{"num_hidden_layers": 9, "num_key_value_heads": 1, "intermediate_size": 6144, "norm": "layernorm", "norm_place": "pre", "positions": "rope", "rope_theta": 10000.0, "bias": "none", "tie_word_embeddings": true, "learning_rate": 0.0113, "lr_mult_up": 1.18, "beta1": 0.93, "warmup_steps": 200, "final_lr_fraction": 0.1, "max_seq_len": 384}
Each number is 128 + 24 x the weight over its row's rms, rounded and kept within 0 to 255. Layers, rows and columns count from 0. The size above them is the row's rms in percent of the matrix's.

# layer 5 MLP up, 6144x768, rms 0.108, rows 4889-4924, columns 192-287
size [102 106 110 109  97  95  96 110  97 101 100  92  99 106  96  98 102  94 104 101  96 114  98 105 105 101 105 101  93 100  93  92 102 102  99 107]
[[ 84 171 104 112 135 129 122 170  94  92 107 110 112 119 152 124 102 138 138 132 125 104  92 113 101 115 157 118 163 111 151 111 144 159 110 150 176 143 158 105 148 141 170 130 158 111 166 154 132 113 126  88 151  97 131 140 120  97 118 134 135  97  94 124 123 134 142 121 126  91 155  46 154 142 128 127 101 109 102 115 126  95 118 141 133  99  89 116 131 137 116 151 111 106 135 133]
 [ 87 127 121 160 120  98 120 138 135 106 118 170  91 121 183 131 153 154 125 118 172 122 117 156 130 141  80 131 129 123 111 131 116 160 120 108 136 111 123 128 133 117 166 128 136 132 183 131 166  87 107 157 150 108 118 104 152 163 129 129 140 127  77 138 157 107 111 154 177 180 115  73 138 111 139 155 117 127 113 155 145 122 143 107 158 119 110 127 104 128 144 112 135 109  90 132]
 [139  84 130 139 133 121 110 165 178  76 114 122 112 124 171 150 142 155 120 108 120 109 133 112 115 109 134 119 134 125  94 106 121 150 142 142 180  77 132 124  99 104 129 106 135 117 122 112 102 111 174 143 155 115 121 133 117 111 141 125 126 132 164 133 140 152  95 173 148 100  99 154 143  80  89 136 109 110 120 113 125 155 118 152 133 100 100 101 141 109 104 127 163 172 119  91]
 [100 111 121 108  97 118 103  93 128 134 133 162 144 123 132 126 131  64 137 160 110 115 136 137 150 121 136 156 168 117 134 152 142 132 142 136 101 121 164 129 189 111 115 142 134 118 119 119 121  86  93 107  84 147 107 113 151 125 105 118 124 122 162 106 123 158 192 121 112 100 146 136 114 116 150 144  99 131  97 116 185 111 143 141 119 152 166 139 150 156 100 136 131 137 113 163]
 [ 99 135 158 136 170 145 121 118 126  98 193 150 108 109 107 116 117 148 155  67 104 178 151 133 147 127  91 147 104 123 115 125  99 136 103 114 105 185 152 135  92 141 140 137 164 135 157 139 121 128 175 148 148 129 104 113 101 114 105 117 124 146  97  86 106 124 124 154 170  97 133 150 131 127 141 128 157 166 139 139 139  56 187 125 153 114  90  96  90 104 166 122 166 115 120 116]
 [122 114 140  56 180 132 156 109 130 150 133 182 119 151  96 108  90 115 123 120 159 100 132 124 110 110 137 116 132 117 144 116 150 154 104 172 116 151 159  93 134 145 143 163 146 168 139 139 126 151 123 113 120 199  98 113  60 127 135 122 110 159 109 123 122 186  83  99  76 118 117 106 119 140  69 135 114 123  90 122 134 120 152 145 106 117 115 138 129 103 131 130 106 171 103  84]
 [117 125 112 160 156 117 126 138 162  91 147 120 118 116 130  82 133 147 152 129 120 166  92 127 138  89 164 126 161 128 106  89 139 152 124 137 121 155 113 104 105 101 120 114 104 142  77 145  99 180 147 125 170 113 125 136 119 100 124 151 150 105 116 149 147 122 123  62 170  91 114 152 102 108 163 118 144 100 158 125  87 124 137 149 126  66  88  99 132 110  95 157 113 132 158 171]
 [123  85 138 148 129 120 136 140 134 126 137 136 122 116 113 124 158 119 116  95  77 133  80 179 147 145 152 125 121 131 150 208 112 185 139 109 104 160 131 123 104 146 108 135 155 121 126 114 130 130 144 121 168 142 147 140 126 111 126 123 117 147 133  91 158 106 112 101 136 140 155 159 121 151 163 165 131 121 133 128 136  82 136 100 120 130 118 127 115 175  87 132 125  92  79 158]
 [128 139 138 135 145 147 105 112 157 130 160 133 162 138  81 143 146 126 143 121 117 145 102 105 155 106 130 146 111 102 123 120 145 125 123 172 121  88  82 160  89 115 111 139 116 135 161 158 140 114 125 141 120 124 109 110  94 141 161 117 146 119 100 133 108 100 129 154 137  81 147 125 123 100 169 128 107 101  92 118 119 120 110 177 123 121 160 106 149 157 136 102 102 126 131  98]
 [117 102 151 179 157 137 135 143 201 132  97 100  80 101 121 121 134 155 170  52 126 128 110 143  95 106 147  98 101 113 128 112 109  94 115 137 146 149 116 129  93 156 119 164 134 119 167 134 102 102  88 129 140 109 124 111 133 111  76 161 168 153 108 124 136 127 119 113 144 115 131 129 119 135  89 131 150 105 123 132 103  97  84 119  86 118 102 152 174 133 134 137 184  60 103 135]
 [143 142 112 114 114 129 139 106  85  98 170 153 126 133 188 110 152 149  95 145 145 135 105 127 111 137 127 110 122 108 140 121 105 152 147 131 125 143 121 115 112 152 117 176 148 144 165 113 129 121 120 128  82 140 147 154 119 109 159 136 122 166 123  95 109 144 143 102  79  94 148 133 114 126 152 136 135 142 169 115 148 124 114  89 115 137 143 128 144 142 122 153 171 138 119 104]
 [126 120 165 195 129 112  86 107 113 121 150 174 138 137 151 132  94 103 138 129 109 140 129 118  94  98 103 138 150 112  77  88 120  97 112 155  99 125 165 162 112 101 130 109 170 126 128 137 116 147 141 149 154 131  89 112 125 198 136 117 151 162 133 165 127 128 123  97 158 128 127 135 158 109 174 102  97 155 120  97  89  92 129 134 110 135 164 132  98 120 139 144  96 123 108 149]
 [126 135 134 106 125 113 116  99 111 131 106 116 116 105 121 109 137 100  95 135 131 141 103 111 127 101 128 135 138 107 102 119  87 183 112 151 153  98 127 158 128 120 119 134 117 135 173 118 122 127 159 142 128 122 155 144 108 148 101 105 160 146 114 125 130 122 112 145 150 153 135 151 144 159 131 163 133 122 140 129 148 153 148 122 125 118 142 110 115 137 104 157 117 143 155 149]
 [160 124 129 204 139 103 126 142 120 165 145 104 122 152 168 137 107  98 125 110 120  95 161 139 139 124 177 122 122 118 101 128 152 114 112 129 133 109 111 105 122 102 135 155 102 138 160 144 115 139 143 128 152 114 120 153 146  84 132 104  95 107 155 146 100  97 145  97 125 109 133  93 128 163 148 104  93 148 134 148 100 114 105 158 105 124 129 153 101 120 134  95 112 139 152 100]
 [155 108  94 157  91 107 129 145 138 127 149 112 144 122 178 151 135 100  87 158 130 115 133 109 133 119 125 120  83 132 106 129 146 118 115 128 138 152 157 130 137 128 110 150 110 105 115 119 124 151 122 138  75 112 188 100 143 169 160 126 129  85 107 110  81 160 107 106 140 134 164 148 178  99 149 114 109 144  90 171 121 163 114 188 114 105 111 168 133 127  95 156 145 133 122 118]
 [175 134 146 131 109  95  89 108 111 112 120 117 136 108 134  97 124 152 104 110 114 114 149 101 107 112 143 122  97  99  71 144 124 138 144 111  68 108 136 142 122 146 118 110  95 145 110 125  86 127 151 156 109 101 126 140 153 136 133 132 112  92 112 111 167 115 129 107 112 153 181 180  86 127 112 114  87 148 119 122 104 141 126 120 110 137 101 134 123 116 154 132  88  94 120 145]
 [144 143 118 138 126 124 139  98 115 107 119 151 138 121 160 161  86 132 143 146 103 126 158 104 135 133 158 103 111  87 104 120 126 134 158 133 139 172 139 122 114 136 154 166 117 126 111 150 172 147 141 126 110 117 141 159 103 120 145 138 120 125 110 124 156 132 152 132  97 109 154  79 145 117 149 160  89 136 133 153 134  99 148 169 137  84 125 151 110 100 147 147 170 158 138  94]
 [101 149 112 142  86 169 138  80 135 174 141 120 138 124 111 136 178 167 164 142  97 125  83 133 111 141 130 128 144  97 162  93 156 141 133 164 142 156 111 163 178  82 135 156 143 120 170 137 131 133 112 160 173 140 107 176 139 144 178 120 119 151  79 103 145  87 111 175 132 140 156 135 123 126 105 118 106 137 141 117 118 129 109 154 112 137 124 146 125  91 121 148 134 139 109  98]
 [ 80  87 118 150 144  80 136 117 128 128 120 151 132 133 108 153 141 147 110 195 122 142 127 147 117 108 164 172 167 111 123 137 146 152 109 148 176 136 102 153 123  82 118 149 132 130 118 193  79 160 132 100  97  77 141 133 163 126 165 108 144 100 110 127  95 168  97 150 111 104 150 135 165 126  94 135 149 149  99 142 164  92 167 141 120 169 165  95 154  88 161 146 105 129  92 101]
 [141 142  78 141  89 119 118 101 138 100 128 167 142 134 109 145 204 153 110 161 131 147 120 120 153  83 118 144 103 127 141 103 154 125 139 150 127 159 140 139 139 143 112 117 149 119 138 144 123 152 134 106 123 115 105 151 124 164 146 133 109 139 145 108  97 153 112 124 183 149 124 126 108 132 107  86 149 129 159 136 114 148 150 142 130 120 124 168 138 115  92 128 114 140 139 105]
 [ 99 149  84 127 109 185 124 154 107 116  85 123 123 125 141 130 129 109  98 135 100 125 159  52  90 128  81 147  96 164 130 121 117 116 154 165 136 139 118 152 128 171 172 141 119 125 131 117 117 170 151  84 164 146 139 149 114 132 117 152 122 130 119 155 123 153 174 122 124 161 130 140 124  83  99 130 121 143 108 111 127 109 154 146 129  87 117 135 131 140 139 134 156 142 134 103]
 [ 95 105 139 132 142 123 103 133 143 151 171 139  82 120 132 140 105 148 109 131 139 117 101  69 142 113 127 142 169 111 134 124 126  95 133 105 169 132 138 159 132 121 145  91 154 123 155 145 119 125 142 151 103 124  96 165 126 124 128 134 145 114 114 112 107 139  68 127 148 125 148 125 139 126 141 130 153 111 120 111  86 139 131 113 113 134 174 116 119  94 149  90 125 132 136 146]
 [134 133 139 181 127 162 140  96  82 117 147 123 130 147 158 149 143 127 168 124 110 151 141 141 132 173 113 135 113 120 153 108 102 102 177 130 101 105 166 153 121 128 126 106  85 154 104 147 159 117 134 146  86 133  95 168 136 130 109 111 139 110  99 133 120 107 146 126 146 141 155 126 131 111 183 139 117  77 136 117  74 132  78 109  94 139 141 155 180 112 102 112 136 138 105 135]
 [169  99 117 126 156 148 133 102 125 140 115 117 126 113 189 116  79 114 132 132 128 148 117 145 107 113 149 114 138 127 176 150 113 142  97 157 150 108 104 125 136 141 130 118 105 120 111 117 145 119 129 136 139 103 104 104  84 118 105 142 114 121 132 144 108 146 108 140 140 101 102 193 147 178 140  96 127 121 119 159 113 125  95 153 127 107 124 135 125 113  85 141  94  94 140  97]
 [164 152 104 125 115 138 145 106 135 123 121 143 109 109  79 139 171 104 187 131 140 108 125 111 153 158 119  82 134 124 166 129 152 151 103  93 125 153 131 122 123 113 120 140 121 140 118 139 130 144 133  58 104 134  82 132 100 148 119 109 147 168 142  89 102 153 141 111  89  94 134  83 173 140 151 133 127 161 106 113 135 109 120 127 107 160 128 141 178 151  98 100 121 136 121 162]
 [172 139 113 151 112  82 157 177 129 109 105 148 147 136 155 130 108 110 130 151 164 104 149 123 101  84 146 123 105 148 194 150 130 162 119 140  94 136 153  82 131 101 135 124 114 170 117 138 169 147 160 127 135 150 136 123 140 111 121  75 151 122 135 141 114 118 117 128 112 172 143 120  69 114 143 146  89 181 169 130  97 123 104 155 116 153 140 126  98 138 133 160 133 147 149 141]
 [132 154 122 114 123  93 130 114 172 120 115 154 113 175 117 101 170 163 158 111 152 152  84 116 131 123 148 127 137 125 154 112 124 136 139 136 132 143  97 143 110 125 153 134 131 171  97 100 170 127 129 121 107 110  76  87 127  90 123 108 120 135 124 144 177 115 143 123 157  89 134 102 122 132 116 144 127 123 112 134 134 119 143  90 138  90 100 128 142 168 139 151  96 154 120 137]
 [111 113 139 145 165 179 162 149 112 101 159 125 129  91 133 111 102 132  96 149 161 135 134 133 108 139 204 129 150  88 114 125 191 150 101 122 148  94 105 101 175 145  94 133 144 105  94 101 112 112 133 117 107 110 140  68  95 108 130 163 112  97 139 103 120 147 132 170 152 117 136  99 171 138 159 133 113 102 131 106 109 172 115 130 123 119  85 136 121  76 147 169 120 102 123 149]
 [116 173 213 125 136 137 119 142 114 131  99 145  90 132 166  92 138 128 125 111 146 142 160  90 119  87 128 142 143  70 168 136 154 119 118  97 128 137 150 119 133 116 128 132 135 137 116 109 106  86 148 105 152 126 129  91 142 170 120 142 127 133  66 131 152 118 135 154  93 114 164  91 145 125 184 123 132 121 146 108 153 115 135 162 167 126  87 134  63 164 107 116 131 151 118 145]
 [164 107 137 111 128 127 139 141 110  74 135 116 176 107 114 127 120 126  99  91 128 141 153 111 119  76 116 134 127 130 131  90 125 133 149 102  96 105 155 138 155 153 150 108  89 114 136 110 139 142 127 144 136 117 106 113 110 136  52 140 124 129 118 172 130  91  95 106 117 130  97  97 123 160 131 178  87 160 137 118 185 145 110 152 112 149 103 154 110 175 168 112 130 147 132 167]
 [127 129 136 168 111 130  93 121 105 161 175 132 129  92 137  90 129  82  98 125 163 138 157 111 133 164  92 173 174  92 129 103 137 117 116  93 117 107  85  96 130 117 128 159  88 129 154 147 187 159  97 110  96 158 120 104 126 176 138  58 100 113 114 192 136 121 152 120 138 129 167 138 116 104 139 142  90 106 117 118 128 159 122 145 125 121 110 137 132 127  77 143 160 146 158 153]
 [ 94 123 103 114  91 148 132 118 119 154 133 134 159 109 122 154 137 133 141 159 106 120 128 140 133 110  89 131 148 124 178 133 171 116 151  96 138 140 101 176 161 103 126 138 158 130 171 126 135 190 107 163 112 139  96 150 167  97 137 137 144 178  96 137  97 118 122 125 108 146  62 100 139 103 124 112 100 137 146 141 129 155 185 126 179  84 135 142  93 124 109 133 164 144 119 145]
 [152 123 123 101  98 113 144 133 120 105  95 153  90 131 117 181 134 115 129 147 153 142 109 141 112 125 114 161  93 150 109 121 116 105 142 155 120 145 111 104 111 181 119 122  95 111 109 114  98 110 140 158 122 160 171  98 146 101 129 122 167 130 122 103 122 139 143 103 139 125 114 120 104 154 120  72 161 193  98 143  87 179 135 148 111 118 138 135 100 139 142 133  97 163 102 163]
 [131  83 123 116 146 122 125 128 138 130 140  78 134 122 162 135 120 176  79 116 143 134 153 105 133 114 135 118 109 154 138 100 149 108 131 138 112 139 113 123 178  71 140 107 104 146 144 129 166  98 138 119 136 130 161 162 114 112  99 128 195 165 129 126 136 111 132 125 122 131 114 143 122 128 106 114 125 173 116 143 112 135 195 124 147  89 151 166 135 115 126 135 110 159 118 103]
 [179 122 138 121 124 116 131 151 140 134 139 123 113 132  93 113 125 158 130 144 114 135 129 148 139 143 142 147 153 153 109 119 152  78 151 127 172 137 109 105  97  90  93 129 147 146 121 127 115 133 109 139 136  45 150 132 121 131 153 146  70 162 122 154  60 140 149 105 155 132 144 147 147 103  88 116 111 137 146  98 118 129 132 153 104 165 133 147  87 114 153 133 170 139 125  86]
 [131 100 166 113 139 119 106 175 114 151 125 152 117 101 134 154 141 110 131 169 150 161 125 130 149 139 111 123 164 133 108  83 132 120 136 123 112 124 109  87 121 142 104 133 111 127 159 145 119 137 116 150 126 131 136  94 119 139 128 138 137 139  89 142 117 149 116 108 160 161 128 158 118 158 106 141  95 148 142  93 107 120 142 127 119 122 122 144 101 140 142  91 166  74 131 139]]
# layer 5 MLP down (transposed), 6144x768, rms 0.102, rows 4889-4924, columns 192-287
size [ 98  99 118 104  98  97  93 111  98  98  97  92  99 100  89  96 103  98 104 103  98 138  97 111 105  99 100  99  95 101  92  91  96  99  96 104]
[[ 82 148 122 103 102 202 109 138  99 117  99 105  99 135 103 136  96 147 134 139 106 112 121 155 160 120  98  86 132 128 135 142 108 108 109 161 139 107 121 114  99 103 130 111 123  96 146 102 143 111 134 124 144 126 109 167 108 134 124 171 128 131  97 116  93  75 147 157  84  90 125 160 165 150 136 148 118 115 180 115  91 129 127 138 139 131 118 130 131 167 108 115 124 155 126 118]
 [122 108 166 158 106 142 158 150 132 137  90 128 124 106 144 116 186 139 140 117 119 135 136 100 154 115 123 123 136 115 118 111 151  77 107 150 168 157 136  94  90 181 104 104 112 102 154  81 135  92 111 149 135 131 179 157 140 124 158  99 120  95  84 184 148 141 136 129 127 121 133 133 116 158 103 137 151  85 157 173 138 115 124 165 175 119 151 123  91 148 130 151  83  90 161 126]
 [150  99 107 159 111 128  80 143 163  89 133  92 150 121 112 107 154 119 147 118 140 111 154 109 141 116 144 145 147 135 110 113 120 117  93 144 170 131 127 158 108 149  94  90 138  87 141  62 104 117 154 150 163  80 139 143  79  96 115 148 115 157 126 182 118 152 123 126 161 100 103 152 153 112 126 131 113 102 123  99 140 130 121 135 123 108 102 138 111 127 176 115 155 151 136 152]
 [ 84 110 157 133  90  89 128 130 164 115  93 138 137 118 109  99 128 108 130 124 179 127 121 154 123 155 120 112 127 107 165 136 115 130 164 114 123 116 110 106 129 138 138 133 138  88 144 111 169 160 137 124 124 136 154 117  99 152 135 131 155 111 104 113 100 148 151 142 104 130 161 111 142 133 111 141 157 149 133 124 127 131 133 127 157 173 149 146 118 158 130 123 112 129 102 138]
 [111 134 132 131 132 134 109 119 115 208 126 102 113  98 103 164 121 114 159 141  85 103 136  88 139 127 106 109  87 128 124  83 132 167 100 129 144 125 120 120 159 111 144 145 163  90 150 124  81 157 130 126 136  78 114 136 116 136 139 149  82 122  84 121 156 133 129 135 141 186 115  93 138 116 196 153 135 151 116 113 139 154 123 163 139 146 149 117 118 113 145 135  59 133 152 150]
 [163 104  94 131 148 133 109 132 101 101 109  82 165 137 119 152 122 172 111 129 160 107  97 129 120 146 105 117 127 113 148 133 137 105 112 108 164 149 133 125  98 143 153 131 143 100 123 143 116 129 149 168 144  63 129 121 110 128 112 142 126 118 144 120  72  76 114 120 112  90 142 115 118  81 150 174 186 108 130 167 115 137 116 155 150 134 141 109 106 130 180 135 124 138 116 145]
 [106 145 147 116 151 122 127 138 146 118 103 121 144 136 141 154 125 135 156 151 170 104 154 140 135 194 162 141 128  96 194 109 115 152 132 153 124 140 117 112 123 134 146  86 106 145 117 101 129 109 112 136 128  88 108 170 129 132 160 156 169 124 144 142 118 137 103  84 163 111 117 159 114 148 121 129 149 146 166 144 150 198 100 126 126 130  95 167 127 128 105 105  50 162 109 130]
 [100 129 111 139  89 129 103 170 172 131 154 132 141 120  96 129 118 141 145 116 113 139 128 134  90 121 116 176 134 112 109 105 138 128 107 113 125 137 136 139  98  98 134  96 109 112 121 118 138 109 116 116 122  86 125 126 146 150 113  95 138 141 132 124 153 105 108 109 127 141 165 119  95 118 123 161 118 119 153 128 128 136  80 134 102 178 156 108 154 104 141 104  64 110 134 119]
 [119 116 141 114 112 128 146 112 120 136  80 163 142 106 132 136  99 146 106 146 141 161 119 152 112 144 111 147 104 154 131 111 122 162 164 131 112 107 134 129 173 118 109 177  64 119 144 165 119 112 109 120 117 123 117 115 124 154 103 123 152 143 117  97 151 158 127 122 181 165 133  94 128 134  98 146 149 119 112 115 147 161 118  85 123 150 174 109  99 127 140 160 137 161 113 117]
 [148  88 157 138 115 116 114  76 124 147  80 126 119 124 122 179 131 110 158 147 118 109 164 127 122 130 115 135 115 111 124 154 125 162  90 114 128 152 111 146 118  97 135 120 160 163 127 105 112 140 120 150 144 118 141 154 122 131 103 131  97 123 110 134 143 144 174 110 128 197 115 145 136 172 136 140 164 102 139 117 124 108 181 128 143 110 162 116 157 140 145 102 123 114 145 129]
 [117 130 127 132 139 171 113 119 108  99 105 135 113 160 139 168 104 190 130  92 102 129  80 146  98 129 180 103 139 180 110 167 136 133 116 108 119 153 152 127 171 155 160 113 138 145 180 138 124  77 121 134 169 165 110 102 158 119 136 195 148  96 121 110 126 131 114 104 153 151 136 128  96  79 102 176 137 129  83 102 172 145 111 163 120 177 149 144 123 135 110 126  40 157 156 115]
 [105 190 150 109 139  92 107  96 109 139 113 106 150 132 153 130 149 136  99 114 162  92 121 143 117 108 147 169 128 144 138 106 151 116 117 134 112 160 125  72 127 174 118 132 110 116 111 122 167  98 115 127 128 138 117 118 120 118 144 106 123 136 179 151 135 124 124 133  88 172 110 110 113 136 108 111 135 131 164 160 121 143 125 171 147 137 136 138 113 128  85  97 145 127 152 130]
 [136 131 135 131 142 167 103 144 149 119 123 118 133 118 114  92 151 156 129 108  72 165 145  96 153 110 129 123  98 105  90 129 124 122 151 152 150 145  93 158 174 111 140 172 145 157 114 117 165 122  95 145 156 127 107 167 110  92  89 133 161 151 107 124 104 131 131 101 140 129 118 142 136 139  97 127 133 133  92 147 107 116 156  99  86 126 148 121  85  75 184 128 124 132 128 138]
 [143 142 169 148 165 108 129 146  74  99  83 149 123  99 135  96 178 129 126 158 113 125  97 123 108 112 123 118 107 141 179 125 159 142 153 116 151 102 109  99 133 121 135 106 105 122 149 121  81 146 128 115 182 131 125 160 133 145 106 128 166 147  87 119  75 100 131 107 115  88  86 122  99 104 109 132 227 183  98 155 172 143  97  98 153  91 173  92 101 114 146  96 151  99 156 174]
 [115  78 125 121 117 122 128 159 114 102 114 127 101 109 135 116 154 124 117 157 113 111 124 132 165 119 103 136 142 143 156 156 212 128 146 136 128 128 160 128 159 194 123 150 165 156 114 104 170 106 120 142 140 146 136 114 128 179  87 115 122 136 134 121 113 161 133 117 122  93 116 123 157 148 134 154 131 167 149 111 123 102 105 163 186  87 168 133 118 172 125  89 161 131 143 111]
 [104 128 167 135  95 133 121 118 130 193 107 128 135 162 143 101  71 163 114 129 146 130 177 148  83 175  96 161  95 157 111 163 115 142  89 128 134 144 136  92 157 154 141 122 129  89  94 109 137  89 123 117 114 122 113 112 131 127  89 140 141 158 101  72  96 157 160 156 123 118 136 139 102 145 159 137 124 106 126 122 117 138 126 171 113 136 128 139  87 143  96 128 122  80 109 147]
 [141 129 157  91 104 143 110  99 108 128 123  85 147 131 100 120 131 116 183 113 153 126 131 170 102 111 130 124 137 141 136 140 119 116 113  91 150 167 189 128 118 144 122 137 145 161 138 129 118 134 157 141 151 146 100 122 125 144 100 110 176 159 124 142 131 117 135 155 124 108 154 131 127 106 125 170 119 151  63 135 111 150 174 128  98  73 112 153 171 127  85 147 106 112 129 143]
 [ 80 196 120 146 100 130 123 146 141  97  94 111 135 108  56  95 119 170 113 109 170  89 139 131 124 127 119 113 129 134 151 132 137 179 143 140 134 129 120 129 104 106 127 119  99 149 101 157 173 146 153 181 133 137  88 110 119 125 159 131 127 141 115 157 112  80 123 141 113 128 112 103 125  67 123 145 131 109 132 105 120 141  92 108 111 140 119  85 127 103 122 110 145 150 130 122]
 [122 147 110 119 105 110 134 133 134 104 139 160 153 102 126 111 157 121 134 126 127 120 106 139  89 121 108 151 141 108 117 124 130  97 131 152 132 131 137 105  77 135 183 147  93 135 138 162 139 147 135 149 141 131 135 110  91 149  95  92 132 131 110 137 119 129 111 131 114 120 128 136 115  68 115  45 156 150  99  76  77 116 102  74 174 201 112 143 120 170 130 154 153 145 109 132]
 [167 103 124  89 115 122 121 149 156 123 125 132 154 125 152 121 178 158 144 112 141 123 143 134 166 130 143 141 134 119 127  93 138 103 105  94 152 169 137  86 137 129  95 135 150 117 135 106 150 150 148 138 165 111 180  97 144 152 133 119 141 117 100  87 112 146 130 112 112 115  85  93 103 130  88  98 188 145 118 136 116 127 146 150 102 108 119 118 105  90  94 123 124  90 141 123]
 [ 89  99 144 114 105 114 135 136 174 133 116 116 104 107 138  81 115 120 150 164 100 116 130 122 122 133 115 155 138 127 137 141 134  96 125 134 130 154 141 137 124 123 122 123 117  99 165 110 128  83 119 156 131 126 159 126 149 131 149 108 160  84 109 150 150 126  88 122  89 111  75  90 131 130 111 133 160 108 110 135 109 153 136 133 157 120 150 125 127 121 136 106 121 136 127 108]
 [ 70  78 127 131 149 130 175 121  98 142 116 135 134 181 149 144  98 162 155 106 124 139 160 117 132 117 116 112 136 144 148 145 125 148 137 116  94 102 110 148 137  84 102 144 128 102 181 142 133 149 125 132 121 110 176 146 159 133 127 116 150  85 101 103  75  91  68 134 128 116 158 153 143 148 160 165 135 145 136 168 176 110 154 108  95 137 124 170 116 134  92 153  99 126 151 141]
 [158  90 142 125  93 161  59 152 133 143  99 143 168 125 157 143  98 154 114 149 135 113 142 121 160 124 131 100 108 112 107 132 108 107 102  98 154 134 117 112 141 137 110 164 114 135 140 137 127 115 142  99 102 129 127  76 146 134 148 142 135 136  97 149 134 139  98 159 119 146 149 137 143 170 113 179 130 145 163  60 104 175 131  79 151 118 127 127 121 157 146 115 136 120 116 152]
 [137  93 138 129 154 125  85 114 163 125 132 126 119 103 108 145 101  93 105  97 126 111 157 168  75 144 150 112 100 146 142 121 136 129  83 150  81 136 169 125 124 166 145 109 119 117 157 138 139 147 109 105 148 166 133 106  97 120 112 119 125 135 110 105 152 176 164 104 125 145 111 108 134 149 107 116 117 131 136 152 112 124 130 158 123 115 115 125 156 122 127  98 137 113  94 109]
 [126 101 133 142 126 146 129 163 131 102 148 137 140 100 121 102 133 108  79 141 142  89 125  67 107 147  96 129 100 128 114 132  99 120 125  98 152 105 145 105  99 134 125 117 145 169  68 154 157 103 134 131 159 169  95 155 130 100 154 111 122  74 125 107 118 161 120 132 139 128 125 107 135 121 155  79 133 182 103  94 125 119 162 153 149 122 110 145 127 114 134 153 100 108 105 147]
 [117 137 187 174 150 105 112 162 121  72 130 126 140 142  82 165 146 120 102 132 161  84 147 152 137 105 127 131 112 111 151 113 111 108  88 105 129 120 184  99 130 109 171 113 139 139 178 132 114 121 137 151 145  99 124 111 154 149 163 120 131 123 142 123  91 115 141 156 136 119 147  76  77 147  66 110 137 131 132 135 143 126 147 140 151 129  96  60 131 114 112 142 150  88 154 100]
 [143 106 122 114 100 152 150 121 114 112 143  95  91 128 120 146 140 125 146 124 115 127 148 137 133 134 116  96 141 132 119 125 101  98 150 133  89 112  87 125 103 101  92 144 123 138 121  93 125 168 179 130 162 107 113 130 164 136 142 145 164 115 133 108 124 147 150 135 121 129 178  92 145 128 146 145 104 173 107 143 103 111 115 142  62 134 145 133 146 103 126 103 139 111 137 126]
 [139 129  85 115 156 164 115 118  90 160 161 153 144  91 112 117 124  98 142 130  88 151 159 166 121 172 143 136 173 147 133  92 166 137 101 137 102  92  90 123 106 157 125 118 115 134 124 137 100 134 114  81 137 138 133 112  94 125 133 110 143 122  91 168 109  98  84 150 102  72 128 124 116 102 127 137 139 138 109 149 133 133 137 140 127  89 133 111 181 135 143  94 126 159 123 121]
 [104 118 130 131 135 186 101 111 130 130 131 139 139 144 138 157 128 120 122 177 138 107 152 136 132 173 177 110 144 143 103 167 129 165 152 130 106 128 166 153 136 133 120 147 122 143 104 128 131 125  69 127 144 117 112 119 121  84 122 123 129 178 122  98 142  96 135  88  85 173 114 127  81 108 156  93 165 171 127  95 114 107 126 133 162 138 144 156 144  85 136 124 170 102 132 150]
 [120 148 163 127 120 117 121 131 135 147 104 147 164 117 164 134 133 123 108 141 171 134 133 154 151 145  90  82 168 134  87 141 131 177 114 151 163 135 149 119 104 129 127 129 126 129 117  75 149 143 152 131  88 127 109 118 145 152 110 130 158 161 133 135 149 175 146 110 124  95 153 149 146 138 135 102 112 140  68 105 127 130 101 137 131 129 104 131 108 160 123 124  98  89 101 136]
 [125 142 139 120 134 149 137 142 118 140 139 149 136 113 107 105 142 143 146  93  91 140 115 145 137  86 152 108 144  97 155 142 115 125 116 182 104 114 139 106 141 107 113 102  94 149 111 160 100  84 118 151 123  83 122  99  98 103 122 139 127 129 136 131 150 111 165 109 120 154 123 105  93 150 136 179 104 123 138 170  84 165 144 149 113 134 130 133  58 105 205 162 103 168 120  98]
 [145 140 147 139 136  91 118 139 115 151 122 138 148 100 161 153 103 150 104  99 145 138  93 116 152 168 146 165 141 142  62 156 139 139 114 107  81 110 154  81 135 110 158 140 165 122 105 149 151 144 102 137  83 130 110 122 134 115 117 142 128 120 148 121 146 111  94 174 110 137 130 107 115  90 139 126 149 126 139 143 137 138 124 125 151 121 101 149 148  91 149 104 169 110 141 142]
 [151 119 125 149  80 120  96 117 116  87 121  75 157  99 122 110 122 100 129 127 118 117  82 110 127 142 159  94 139 129 149 142 128 148 166 128 121 119 114 172 128 129 195 136 154 167 131 190 131  77 123 131 117 150 132 128 145  87 112 146 119 140  97 119  86 116 144 136 141 111 120 137 112 135 128 129 102 154 143 129 142 154 102 121  72 166 105 117 148 135 110 148 131 125 143 124]
 [123 126 140 120 114 152 151 161 150 110 128 126 148 132 147 153 101 145 178  99 132 130 117 121 173 120 123 120 139 150 137  99 174 132 124 162 111 118 136 138 136 145  93 112 106 108 130 137 118 131 100 111 104 106 136 127 147 128 146 144 137 133  88 116 214 126 116 148 128 144  99 141 149 112 113 128 122 102 151 121 126 138 102  92 109 174  77 120 137 129 165 115 127  98 126 166]
 [141 153 124 179  97 109 158 124 143  98 120 127 143 177 131 149 102 117 104 145 101 115 122 108 124  97 129 137 198 121 132 111 117 173 133 110 150 125 148 141 121 167 109 150 171 150  86 141  77  94 154 116 127 138  98 122 125 107  99 126 113 167 113  66 131 143 154 123 138 143 142 128 125 102  78 102 140 138 110  84 126  81 129 131 141 139 153 125 106 146 149 123 159 135  89 134]
 [100 109 127 102 122 115 153 157 109 103 143 149 102  89 103 161  88 163 119 155 101 158 116 117 159 159 140 148 131 118 166 147 110 132 121  87 105 181 146 146 114 105 144 122 153  88 121  96 133  90 145 141  89  79 126  86 163 131 113 158 113 121 126 158  99 132 116 171 187 138 116  88 124 108 137 109 159 128 134 107 145 104 129 126 128 138  76 116 137 122 132 120  81 127 119 110]]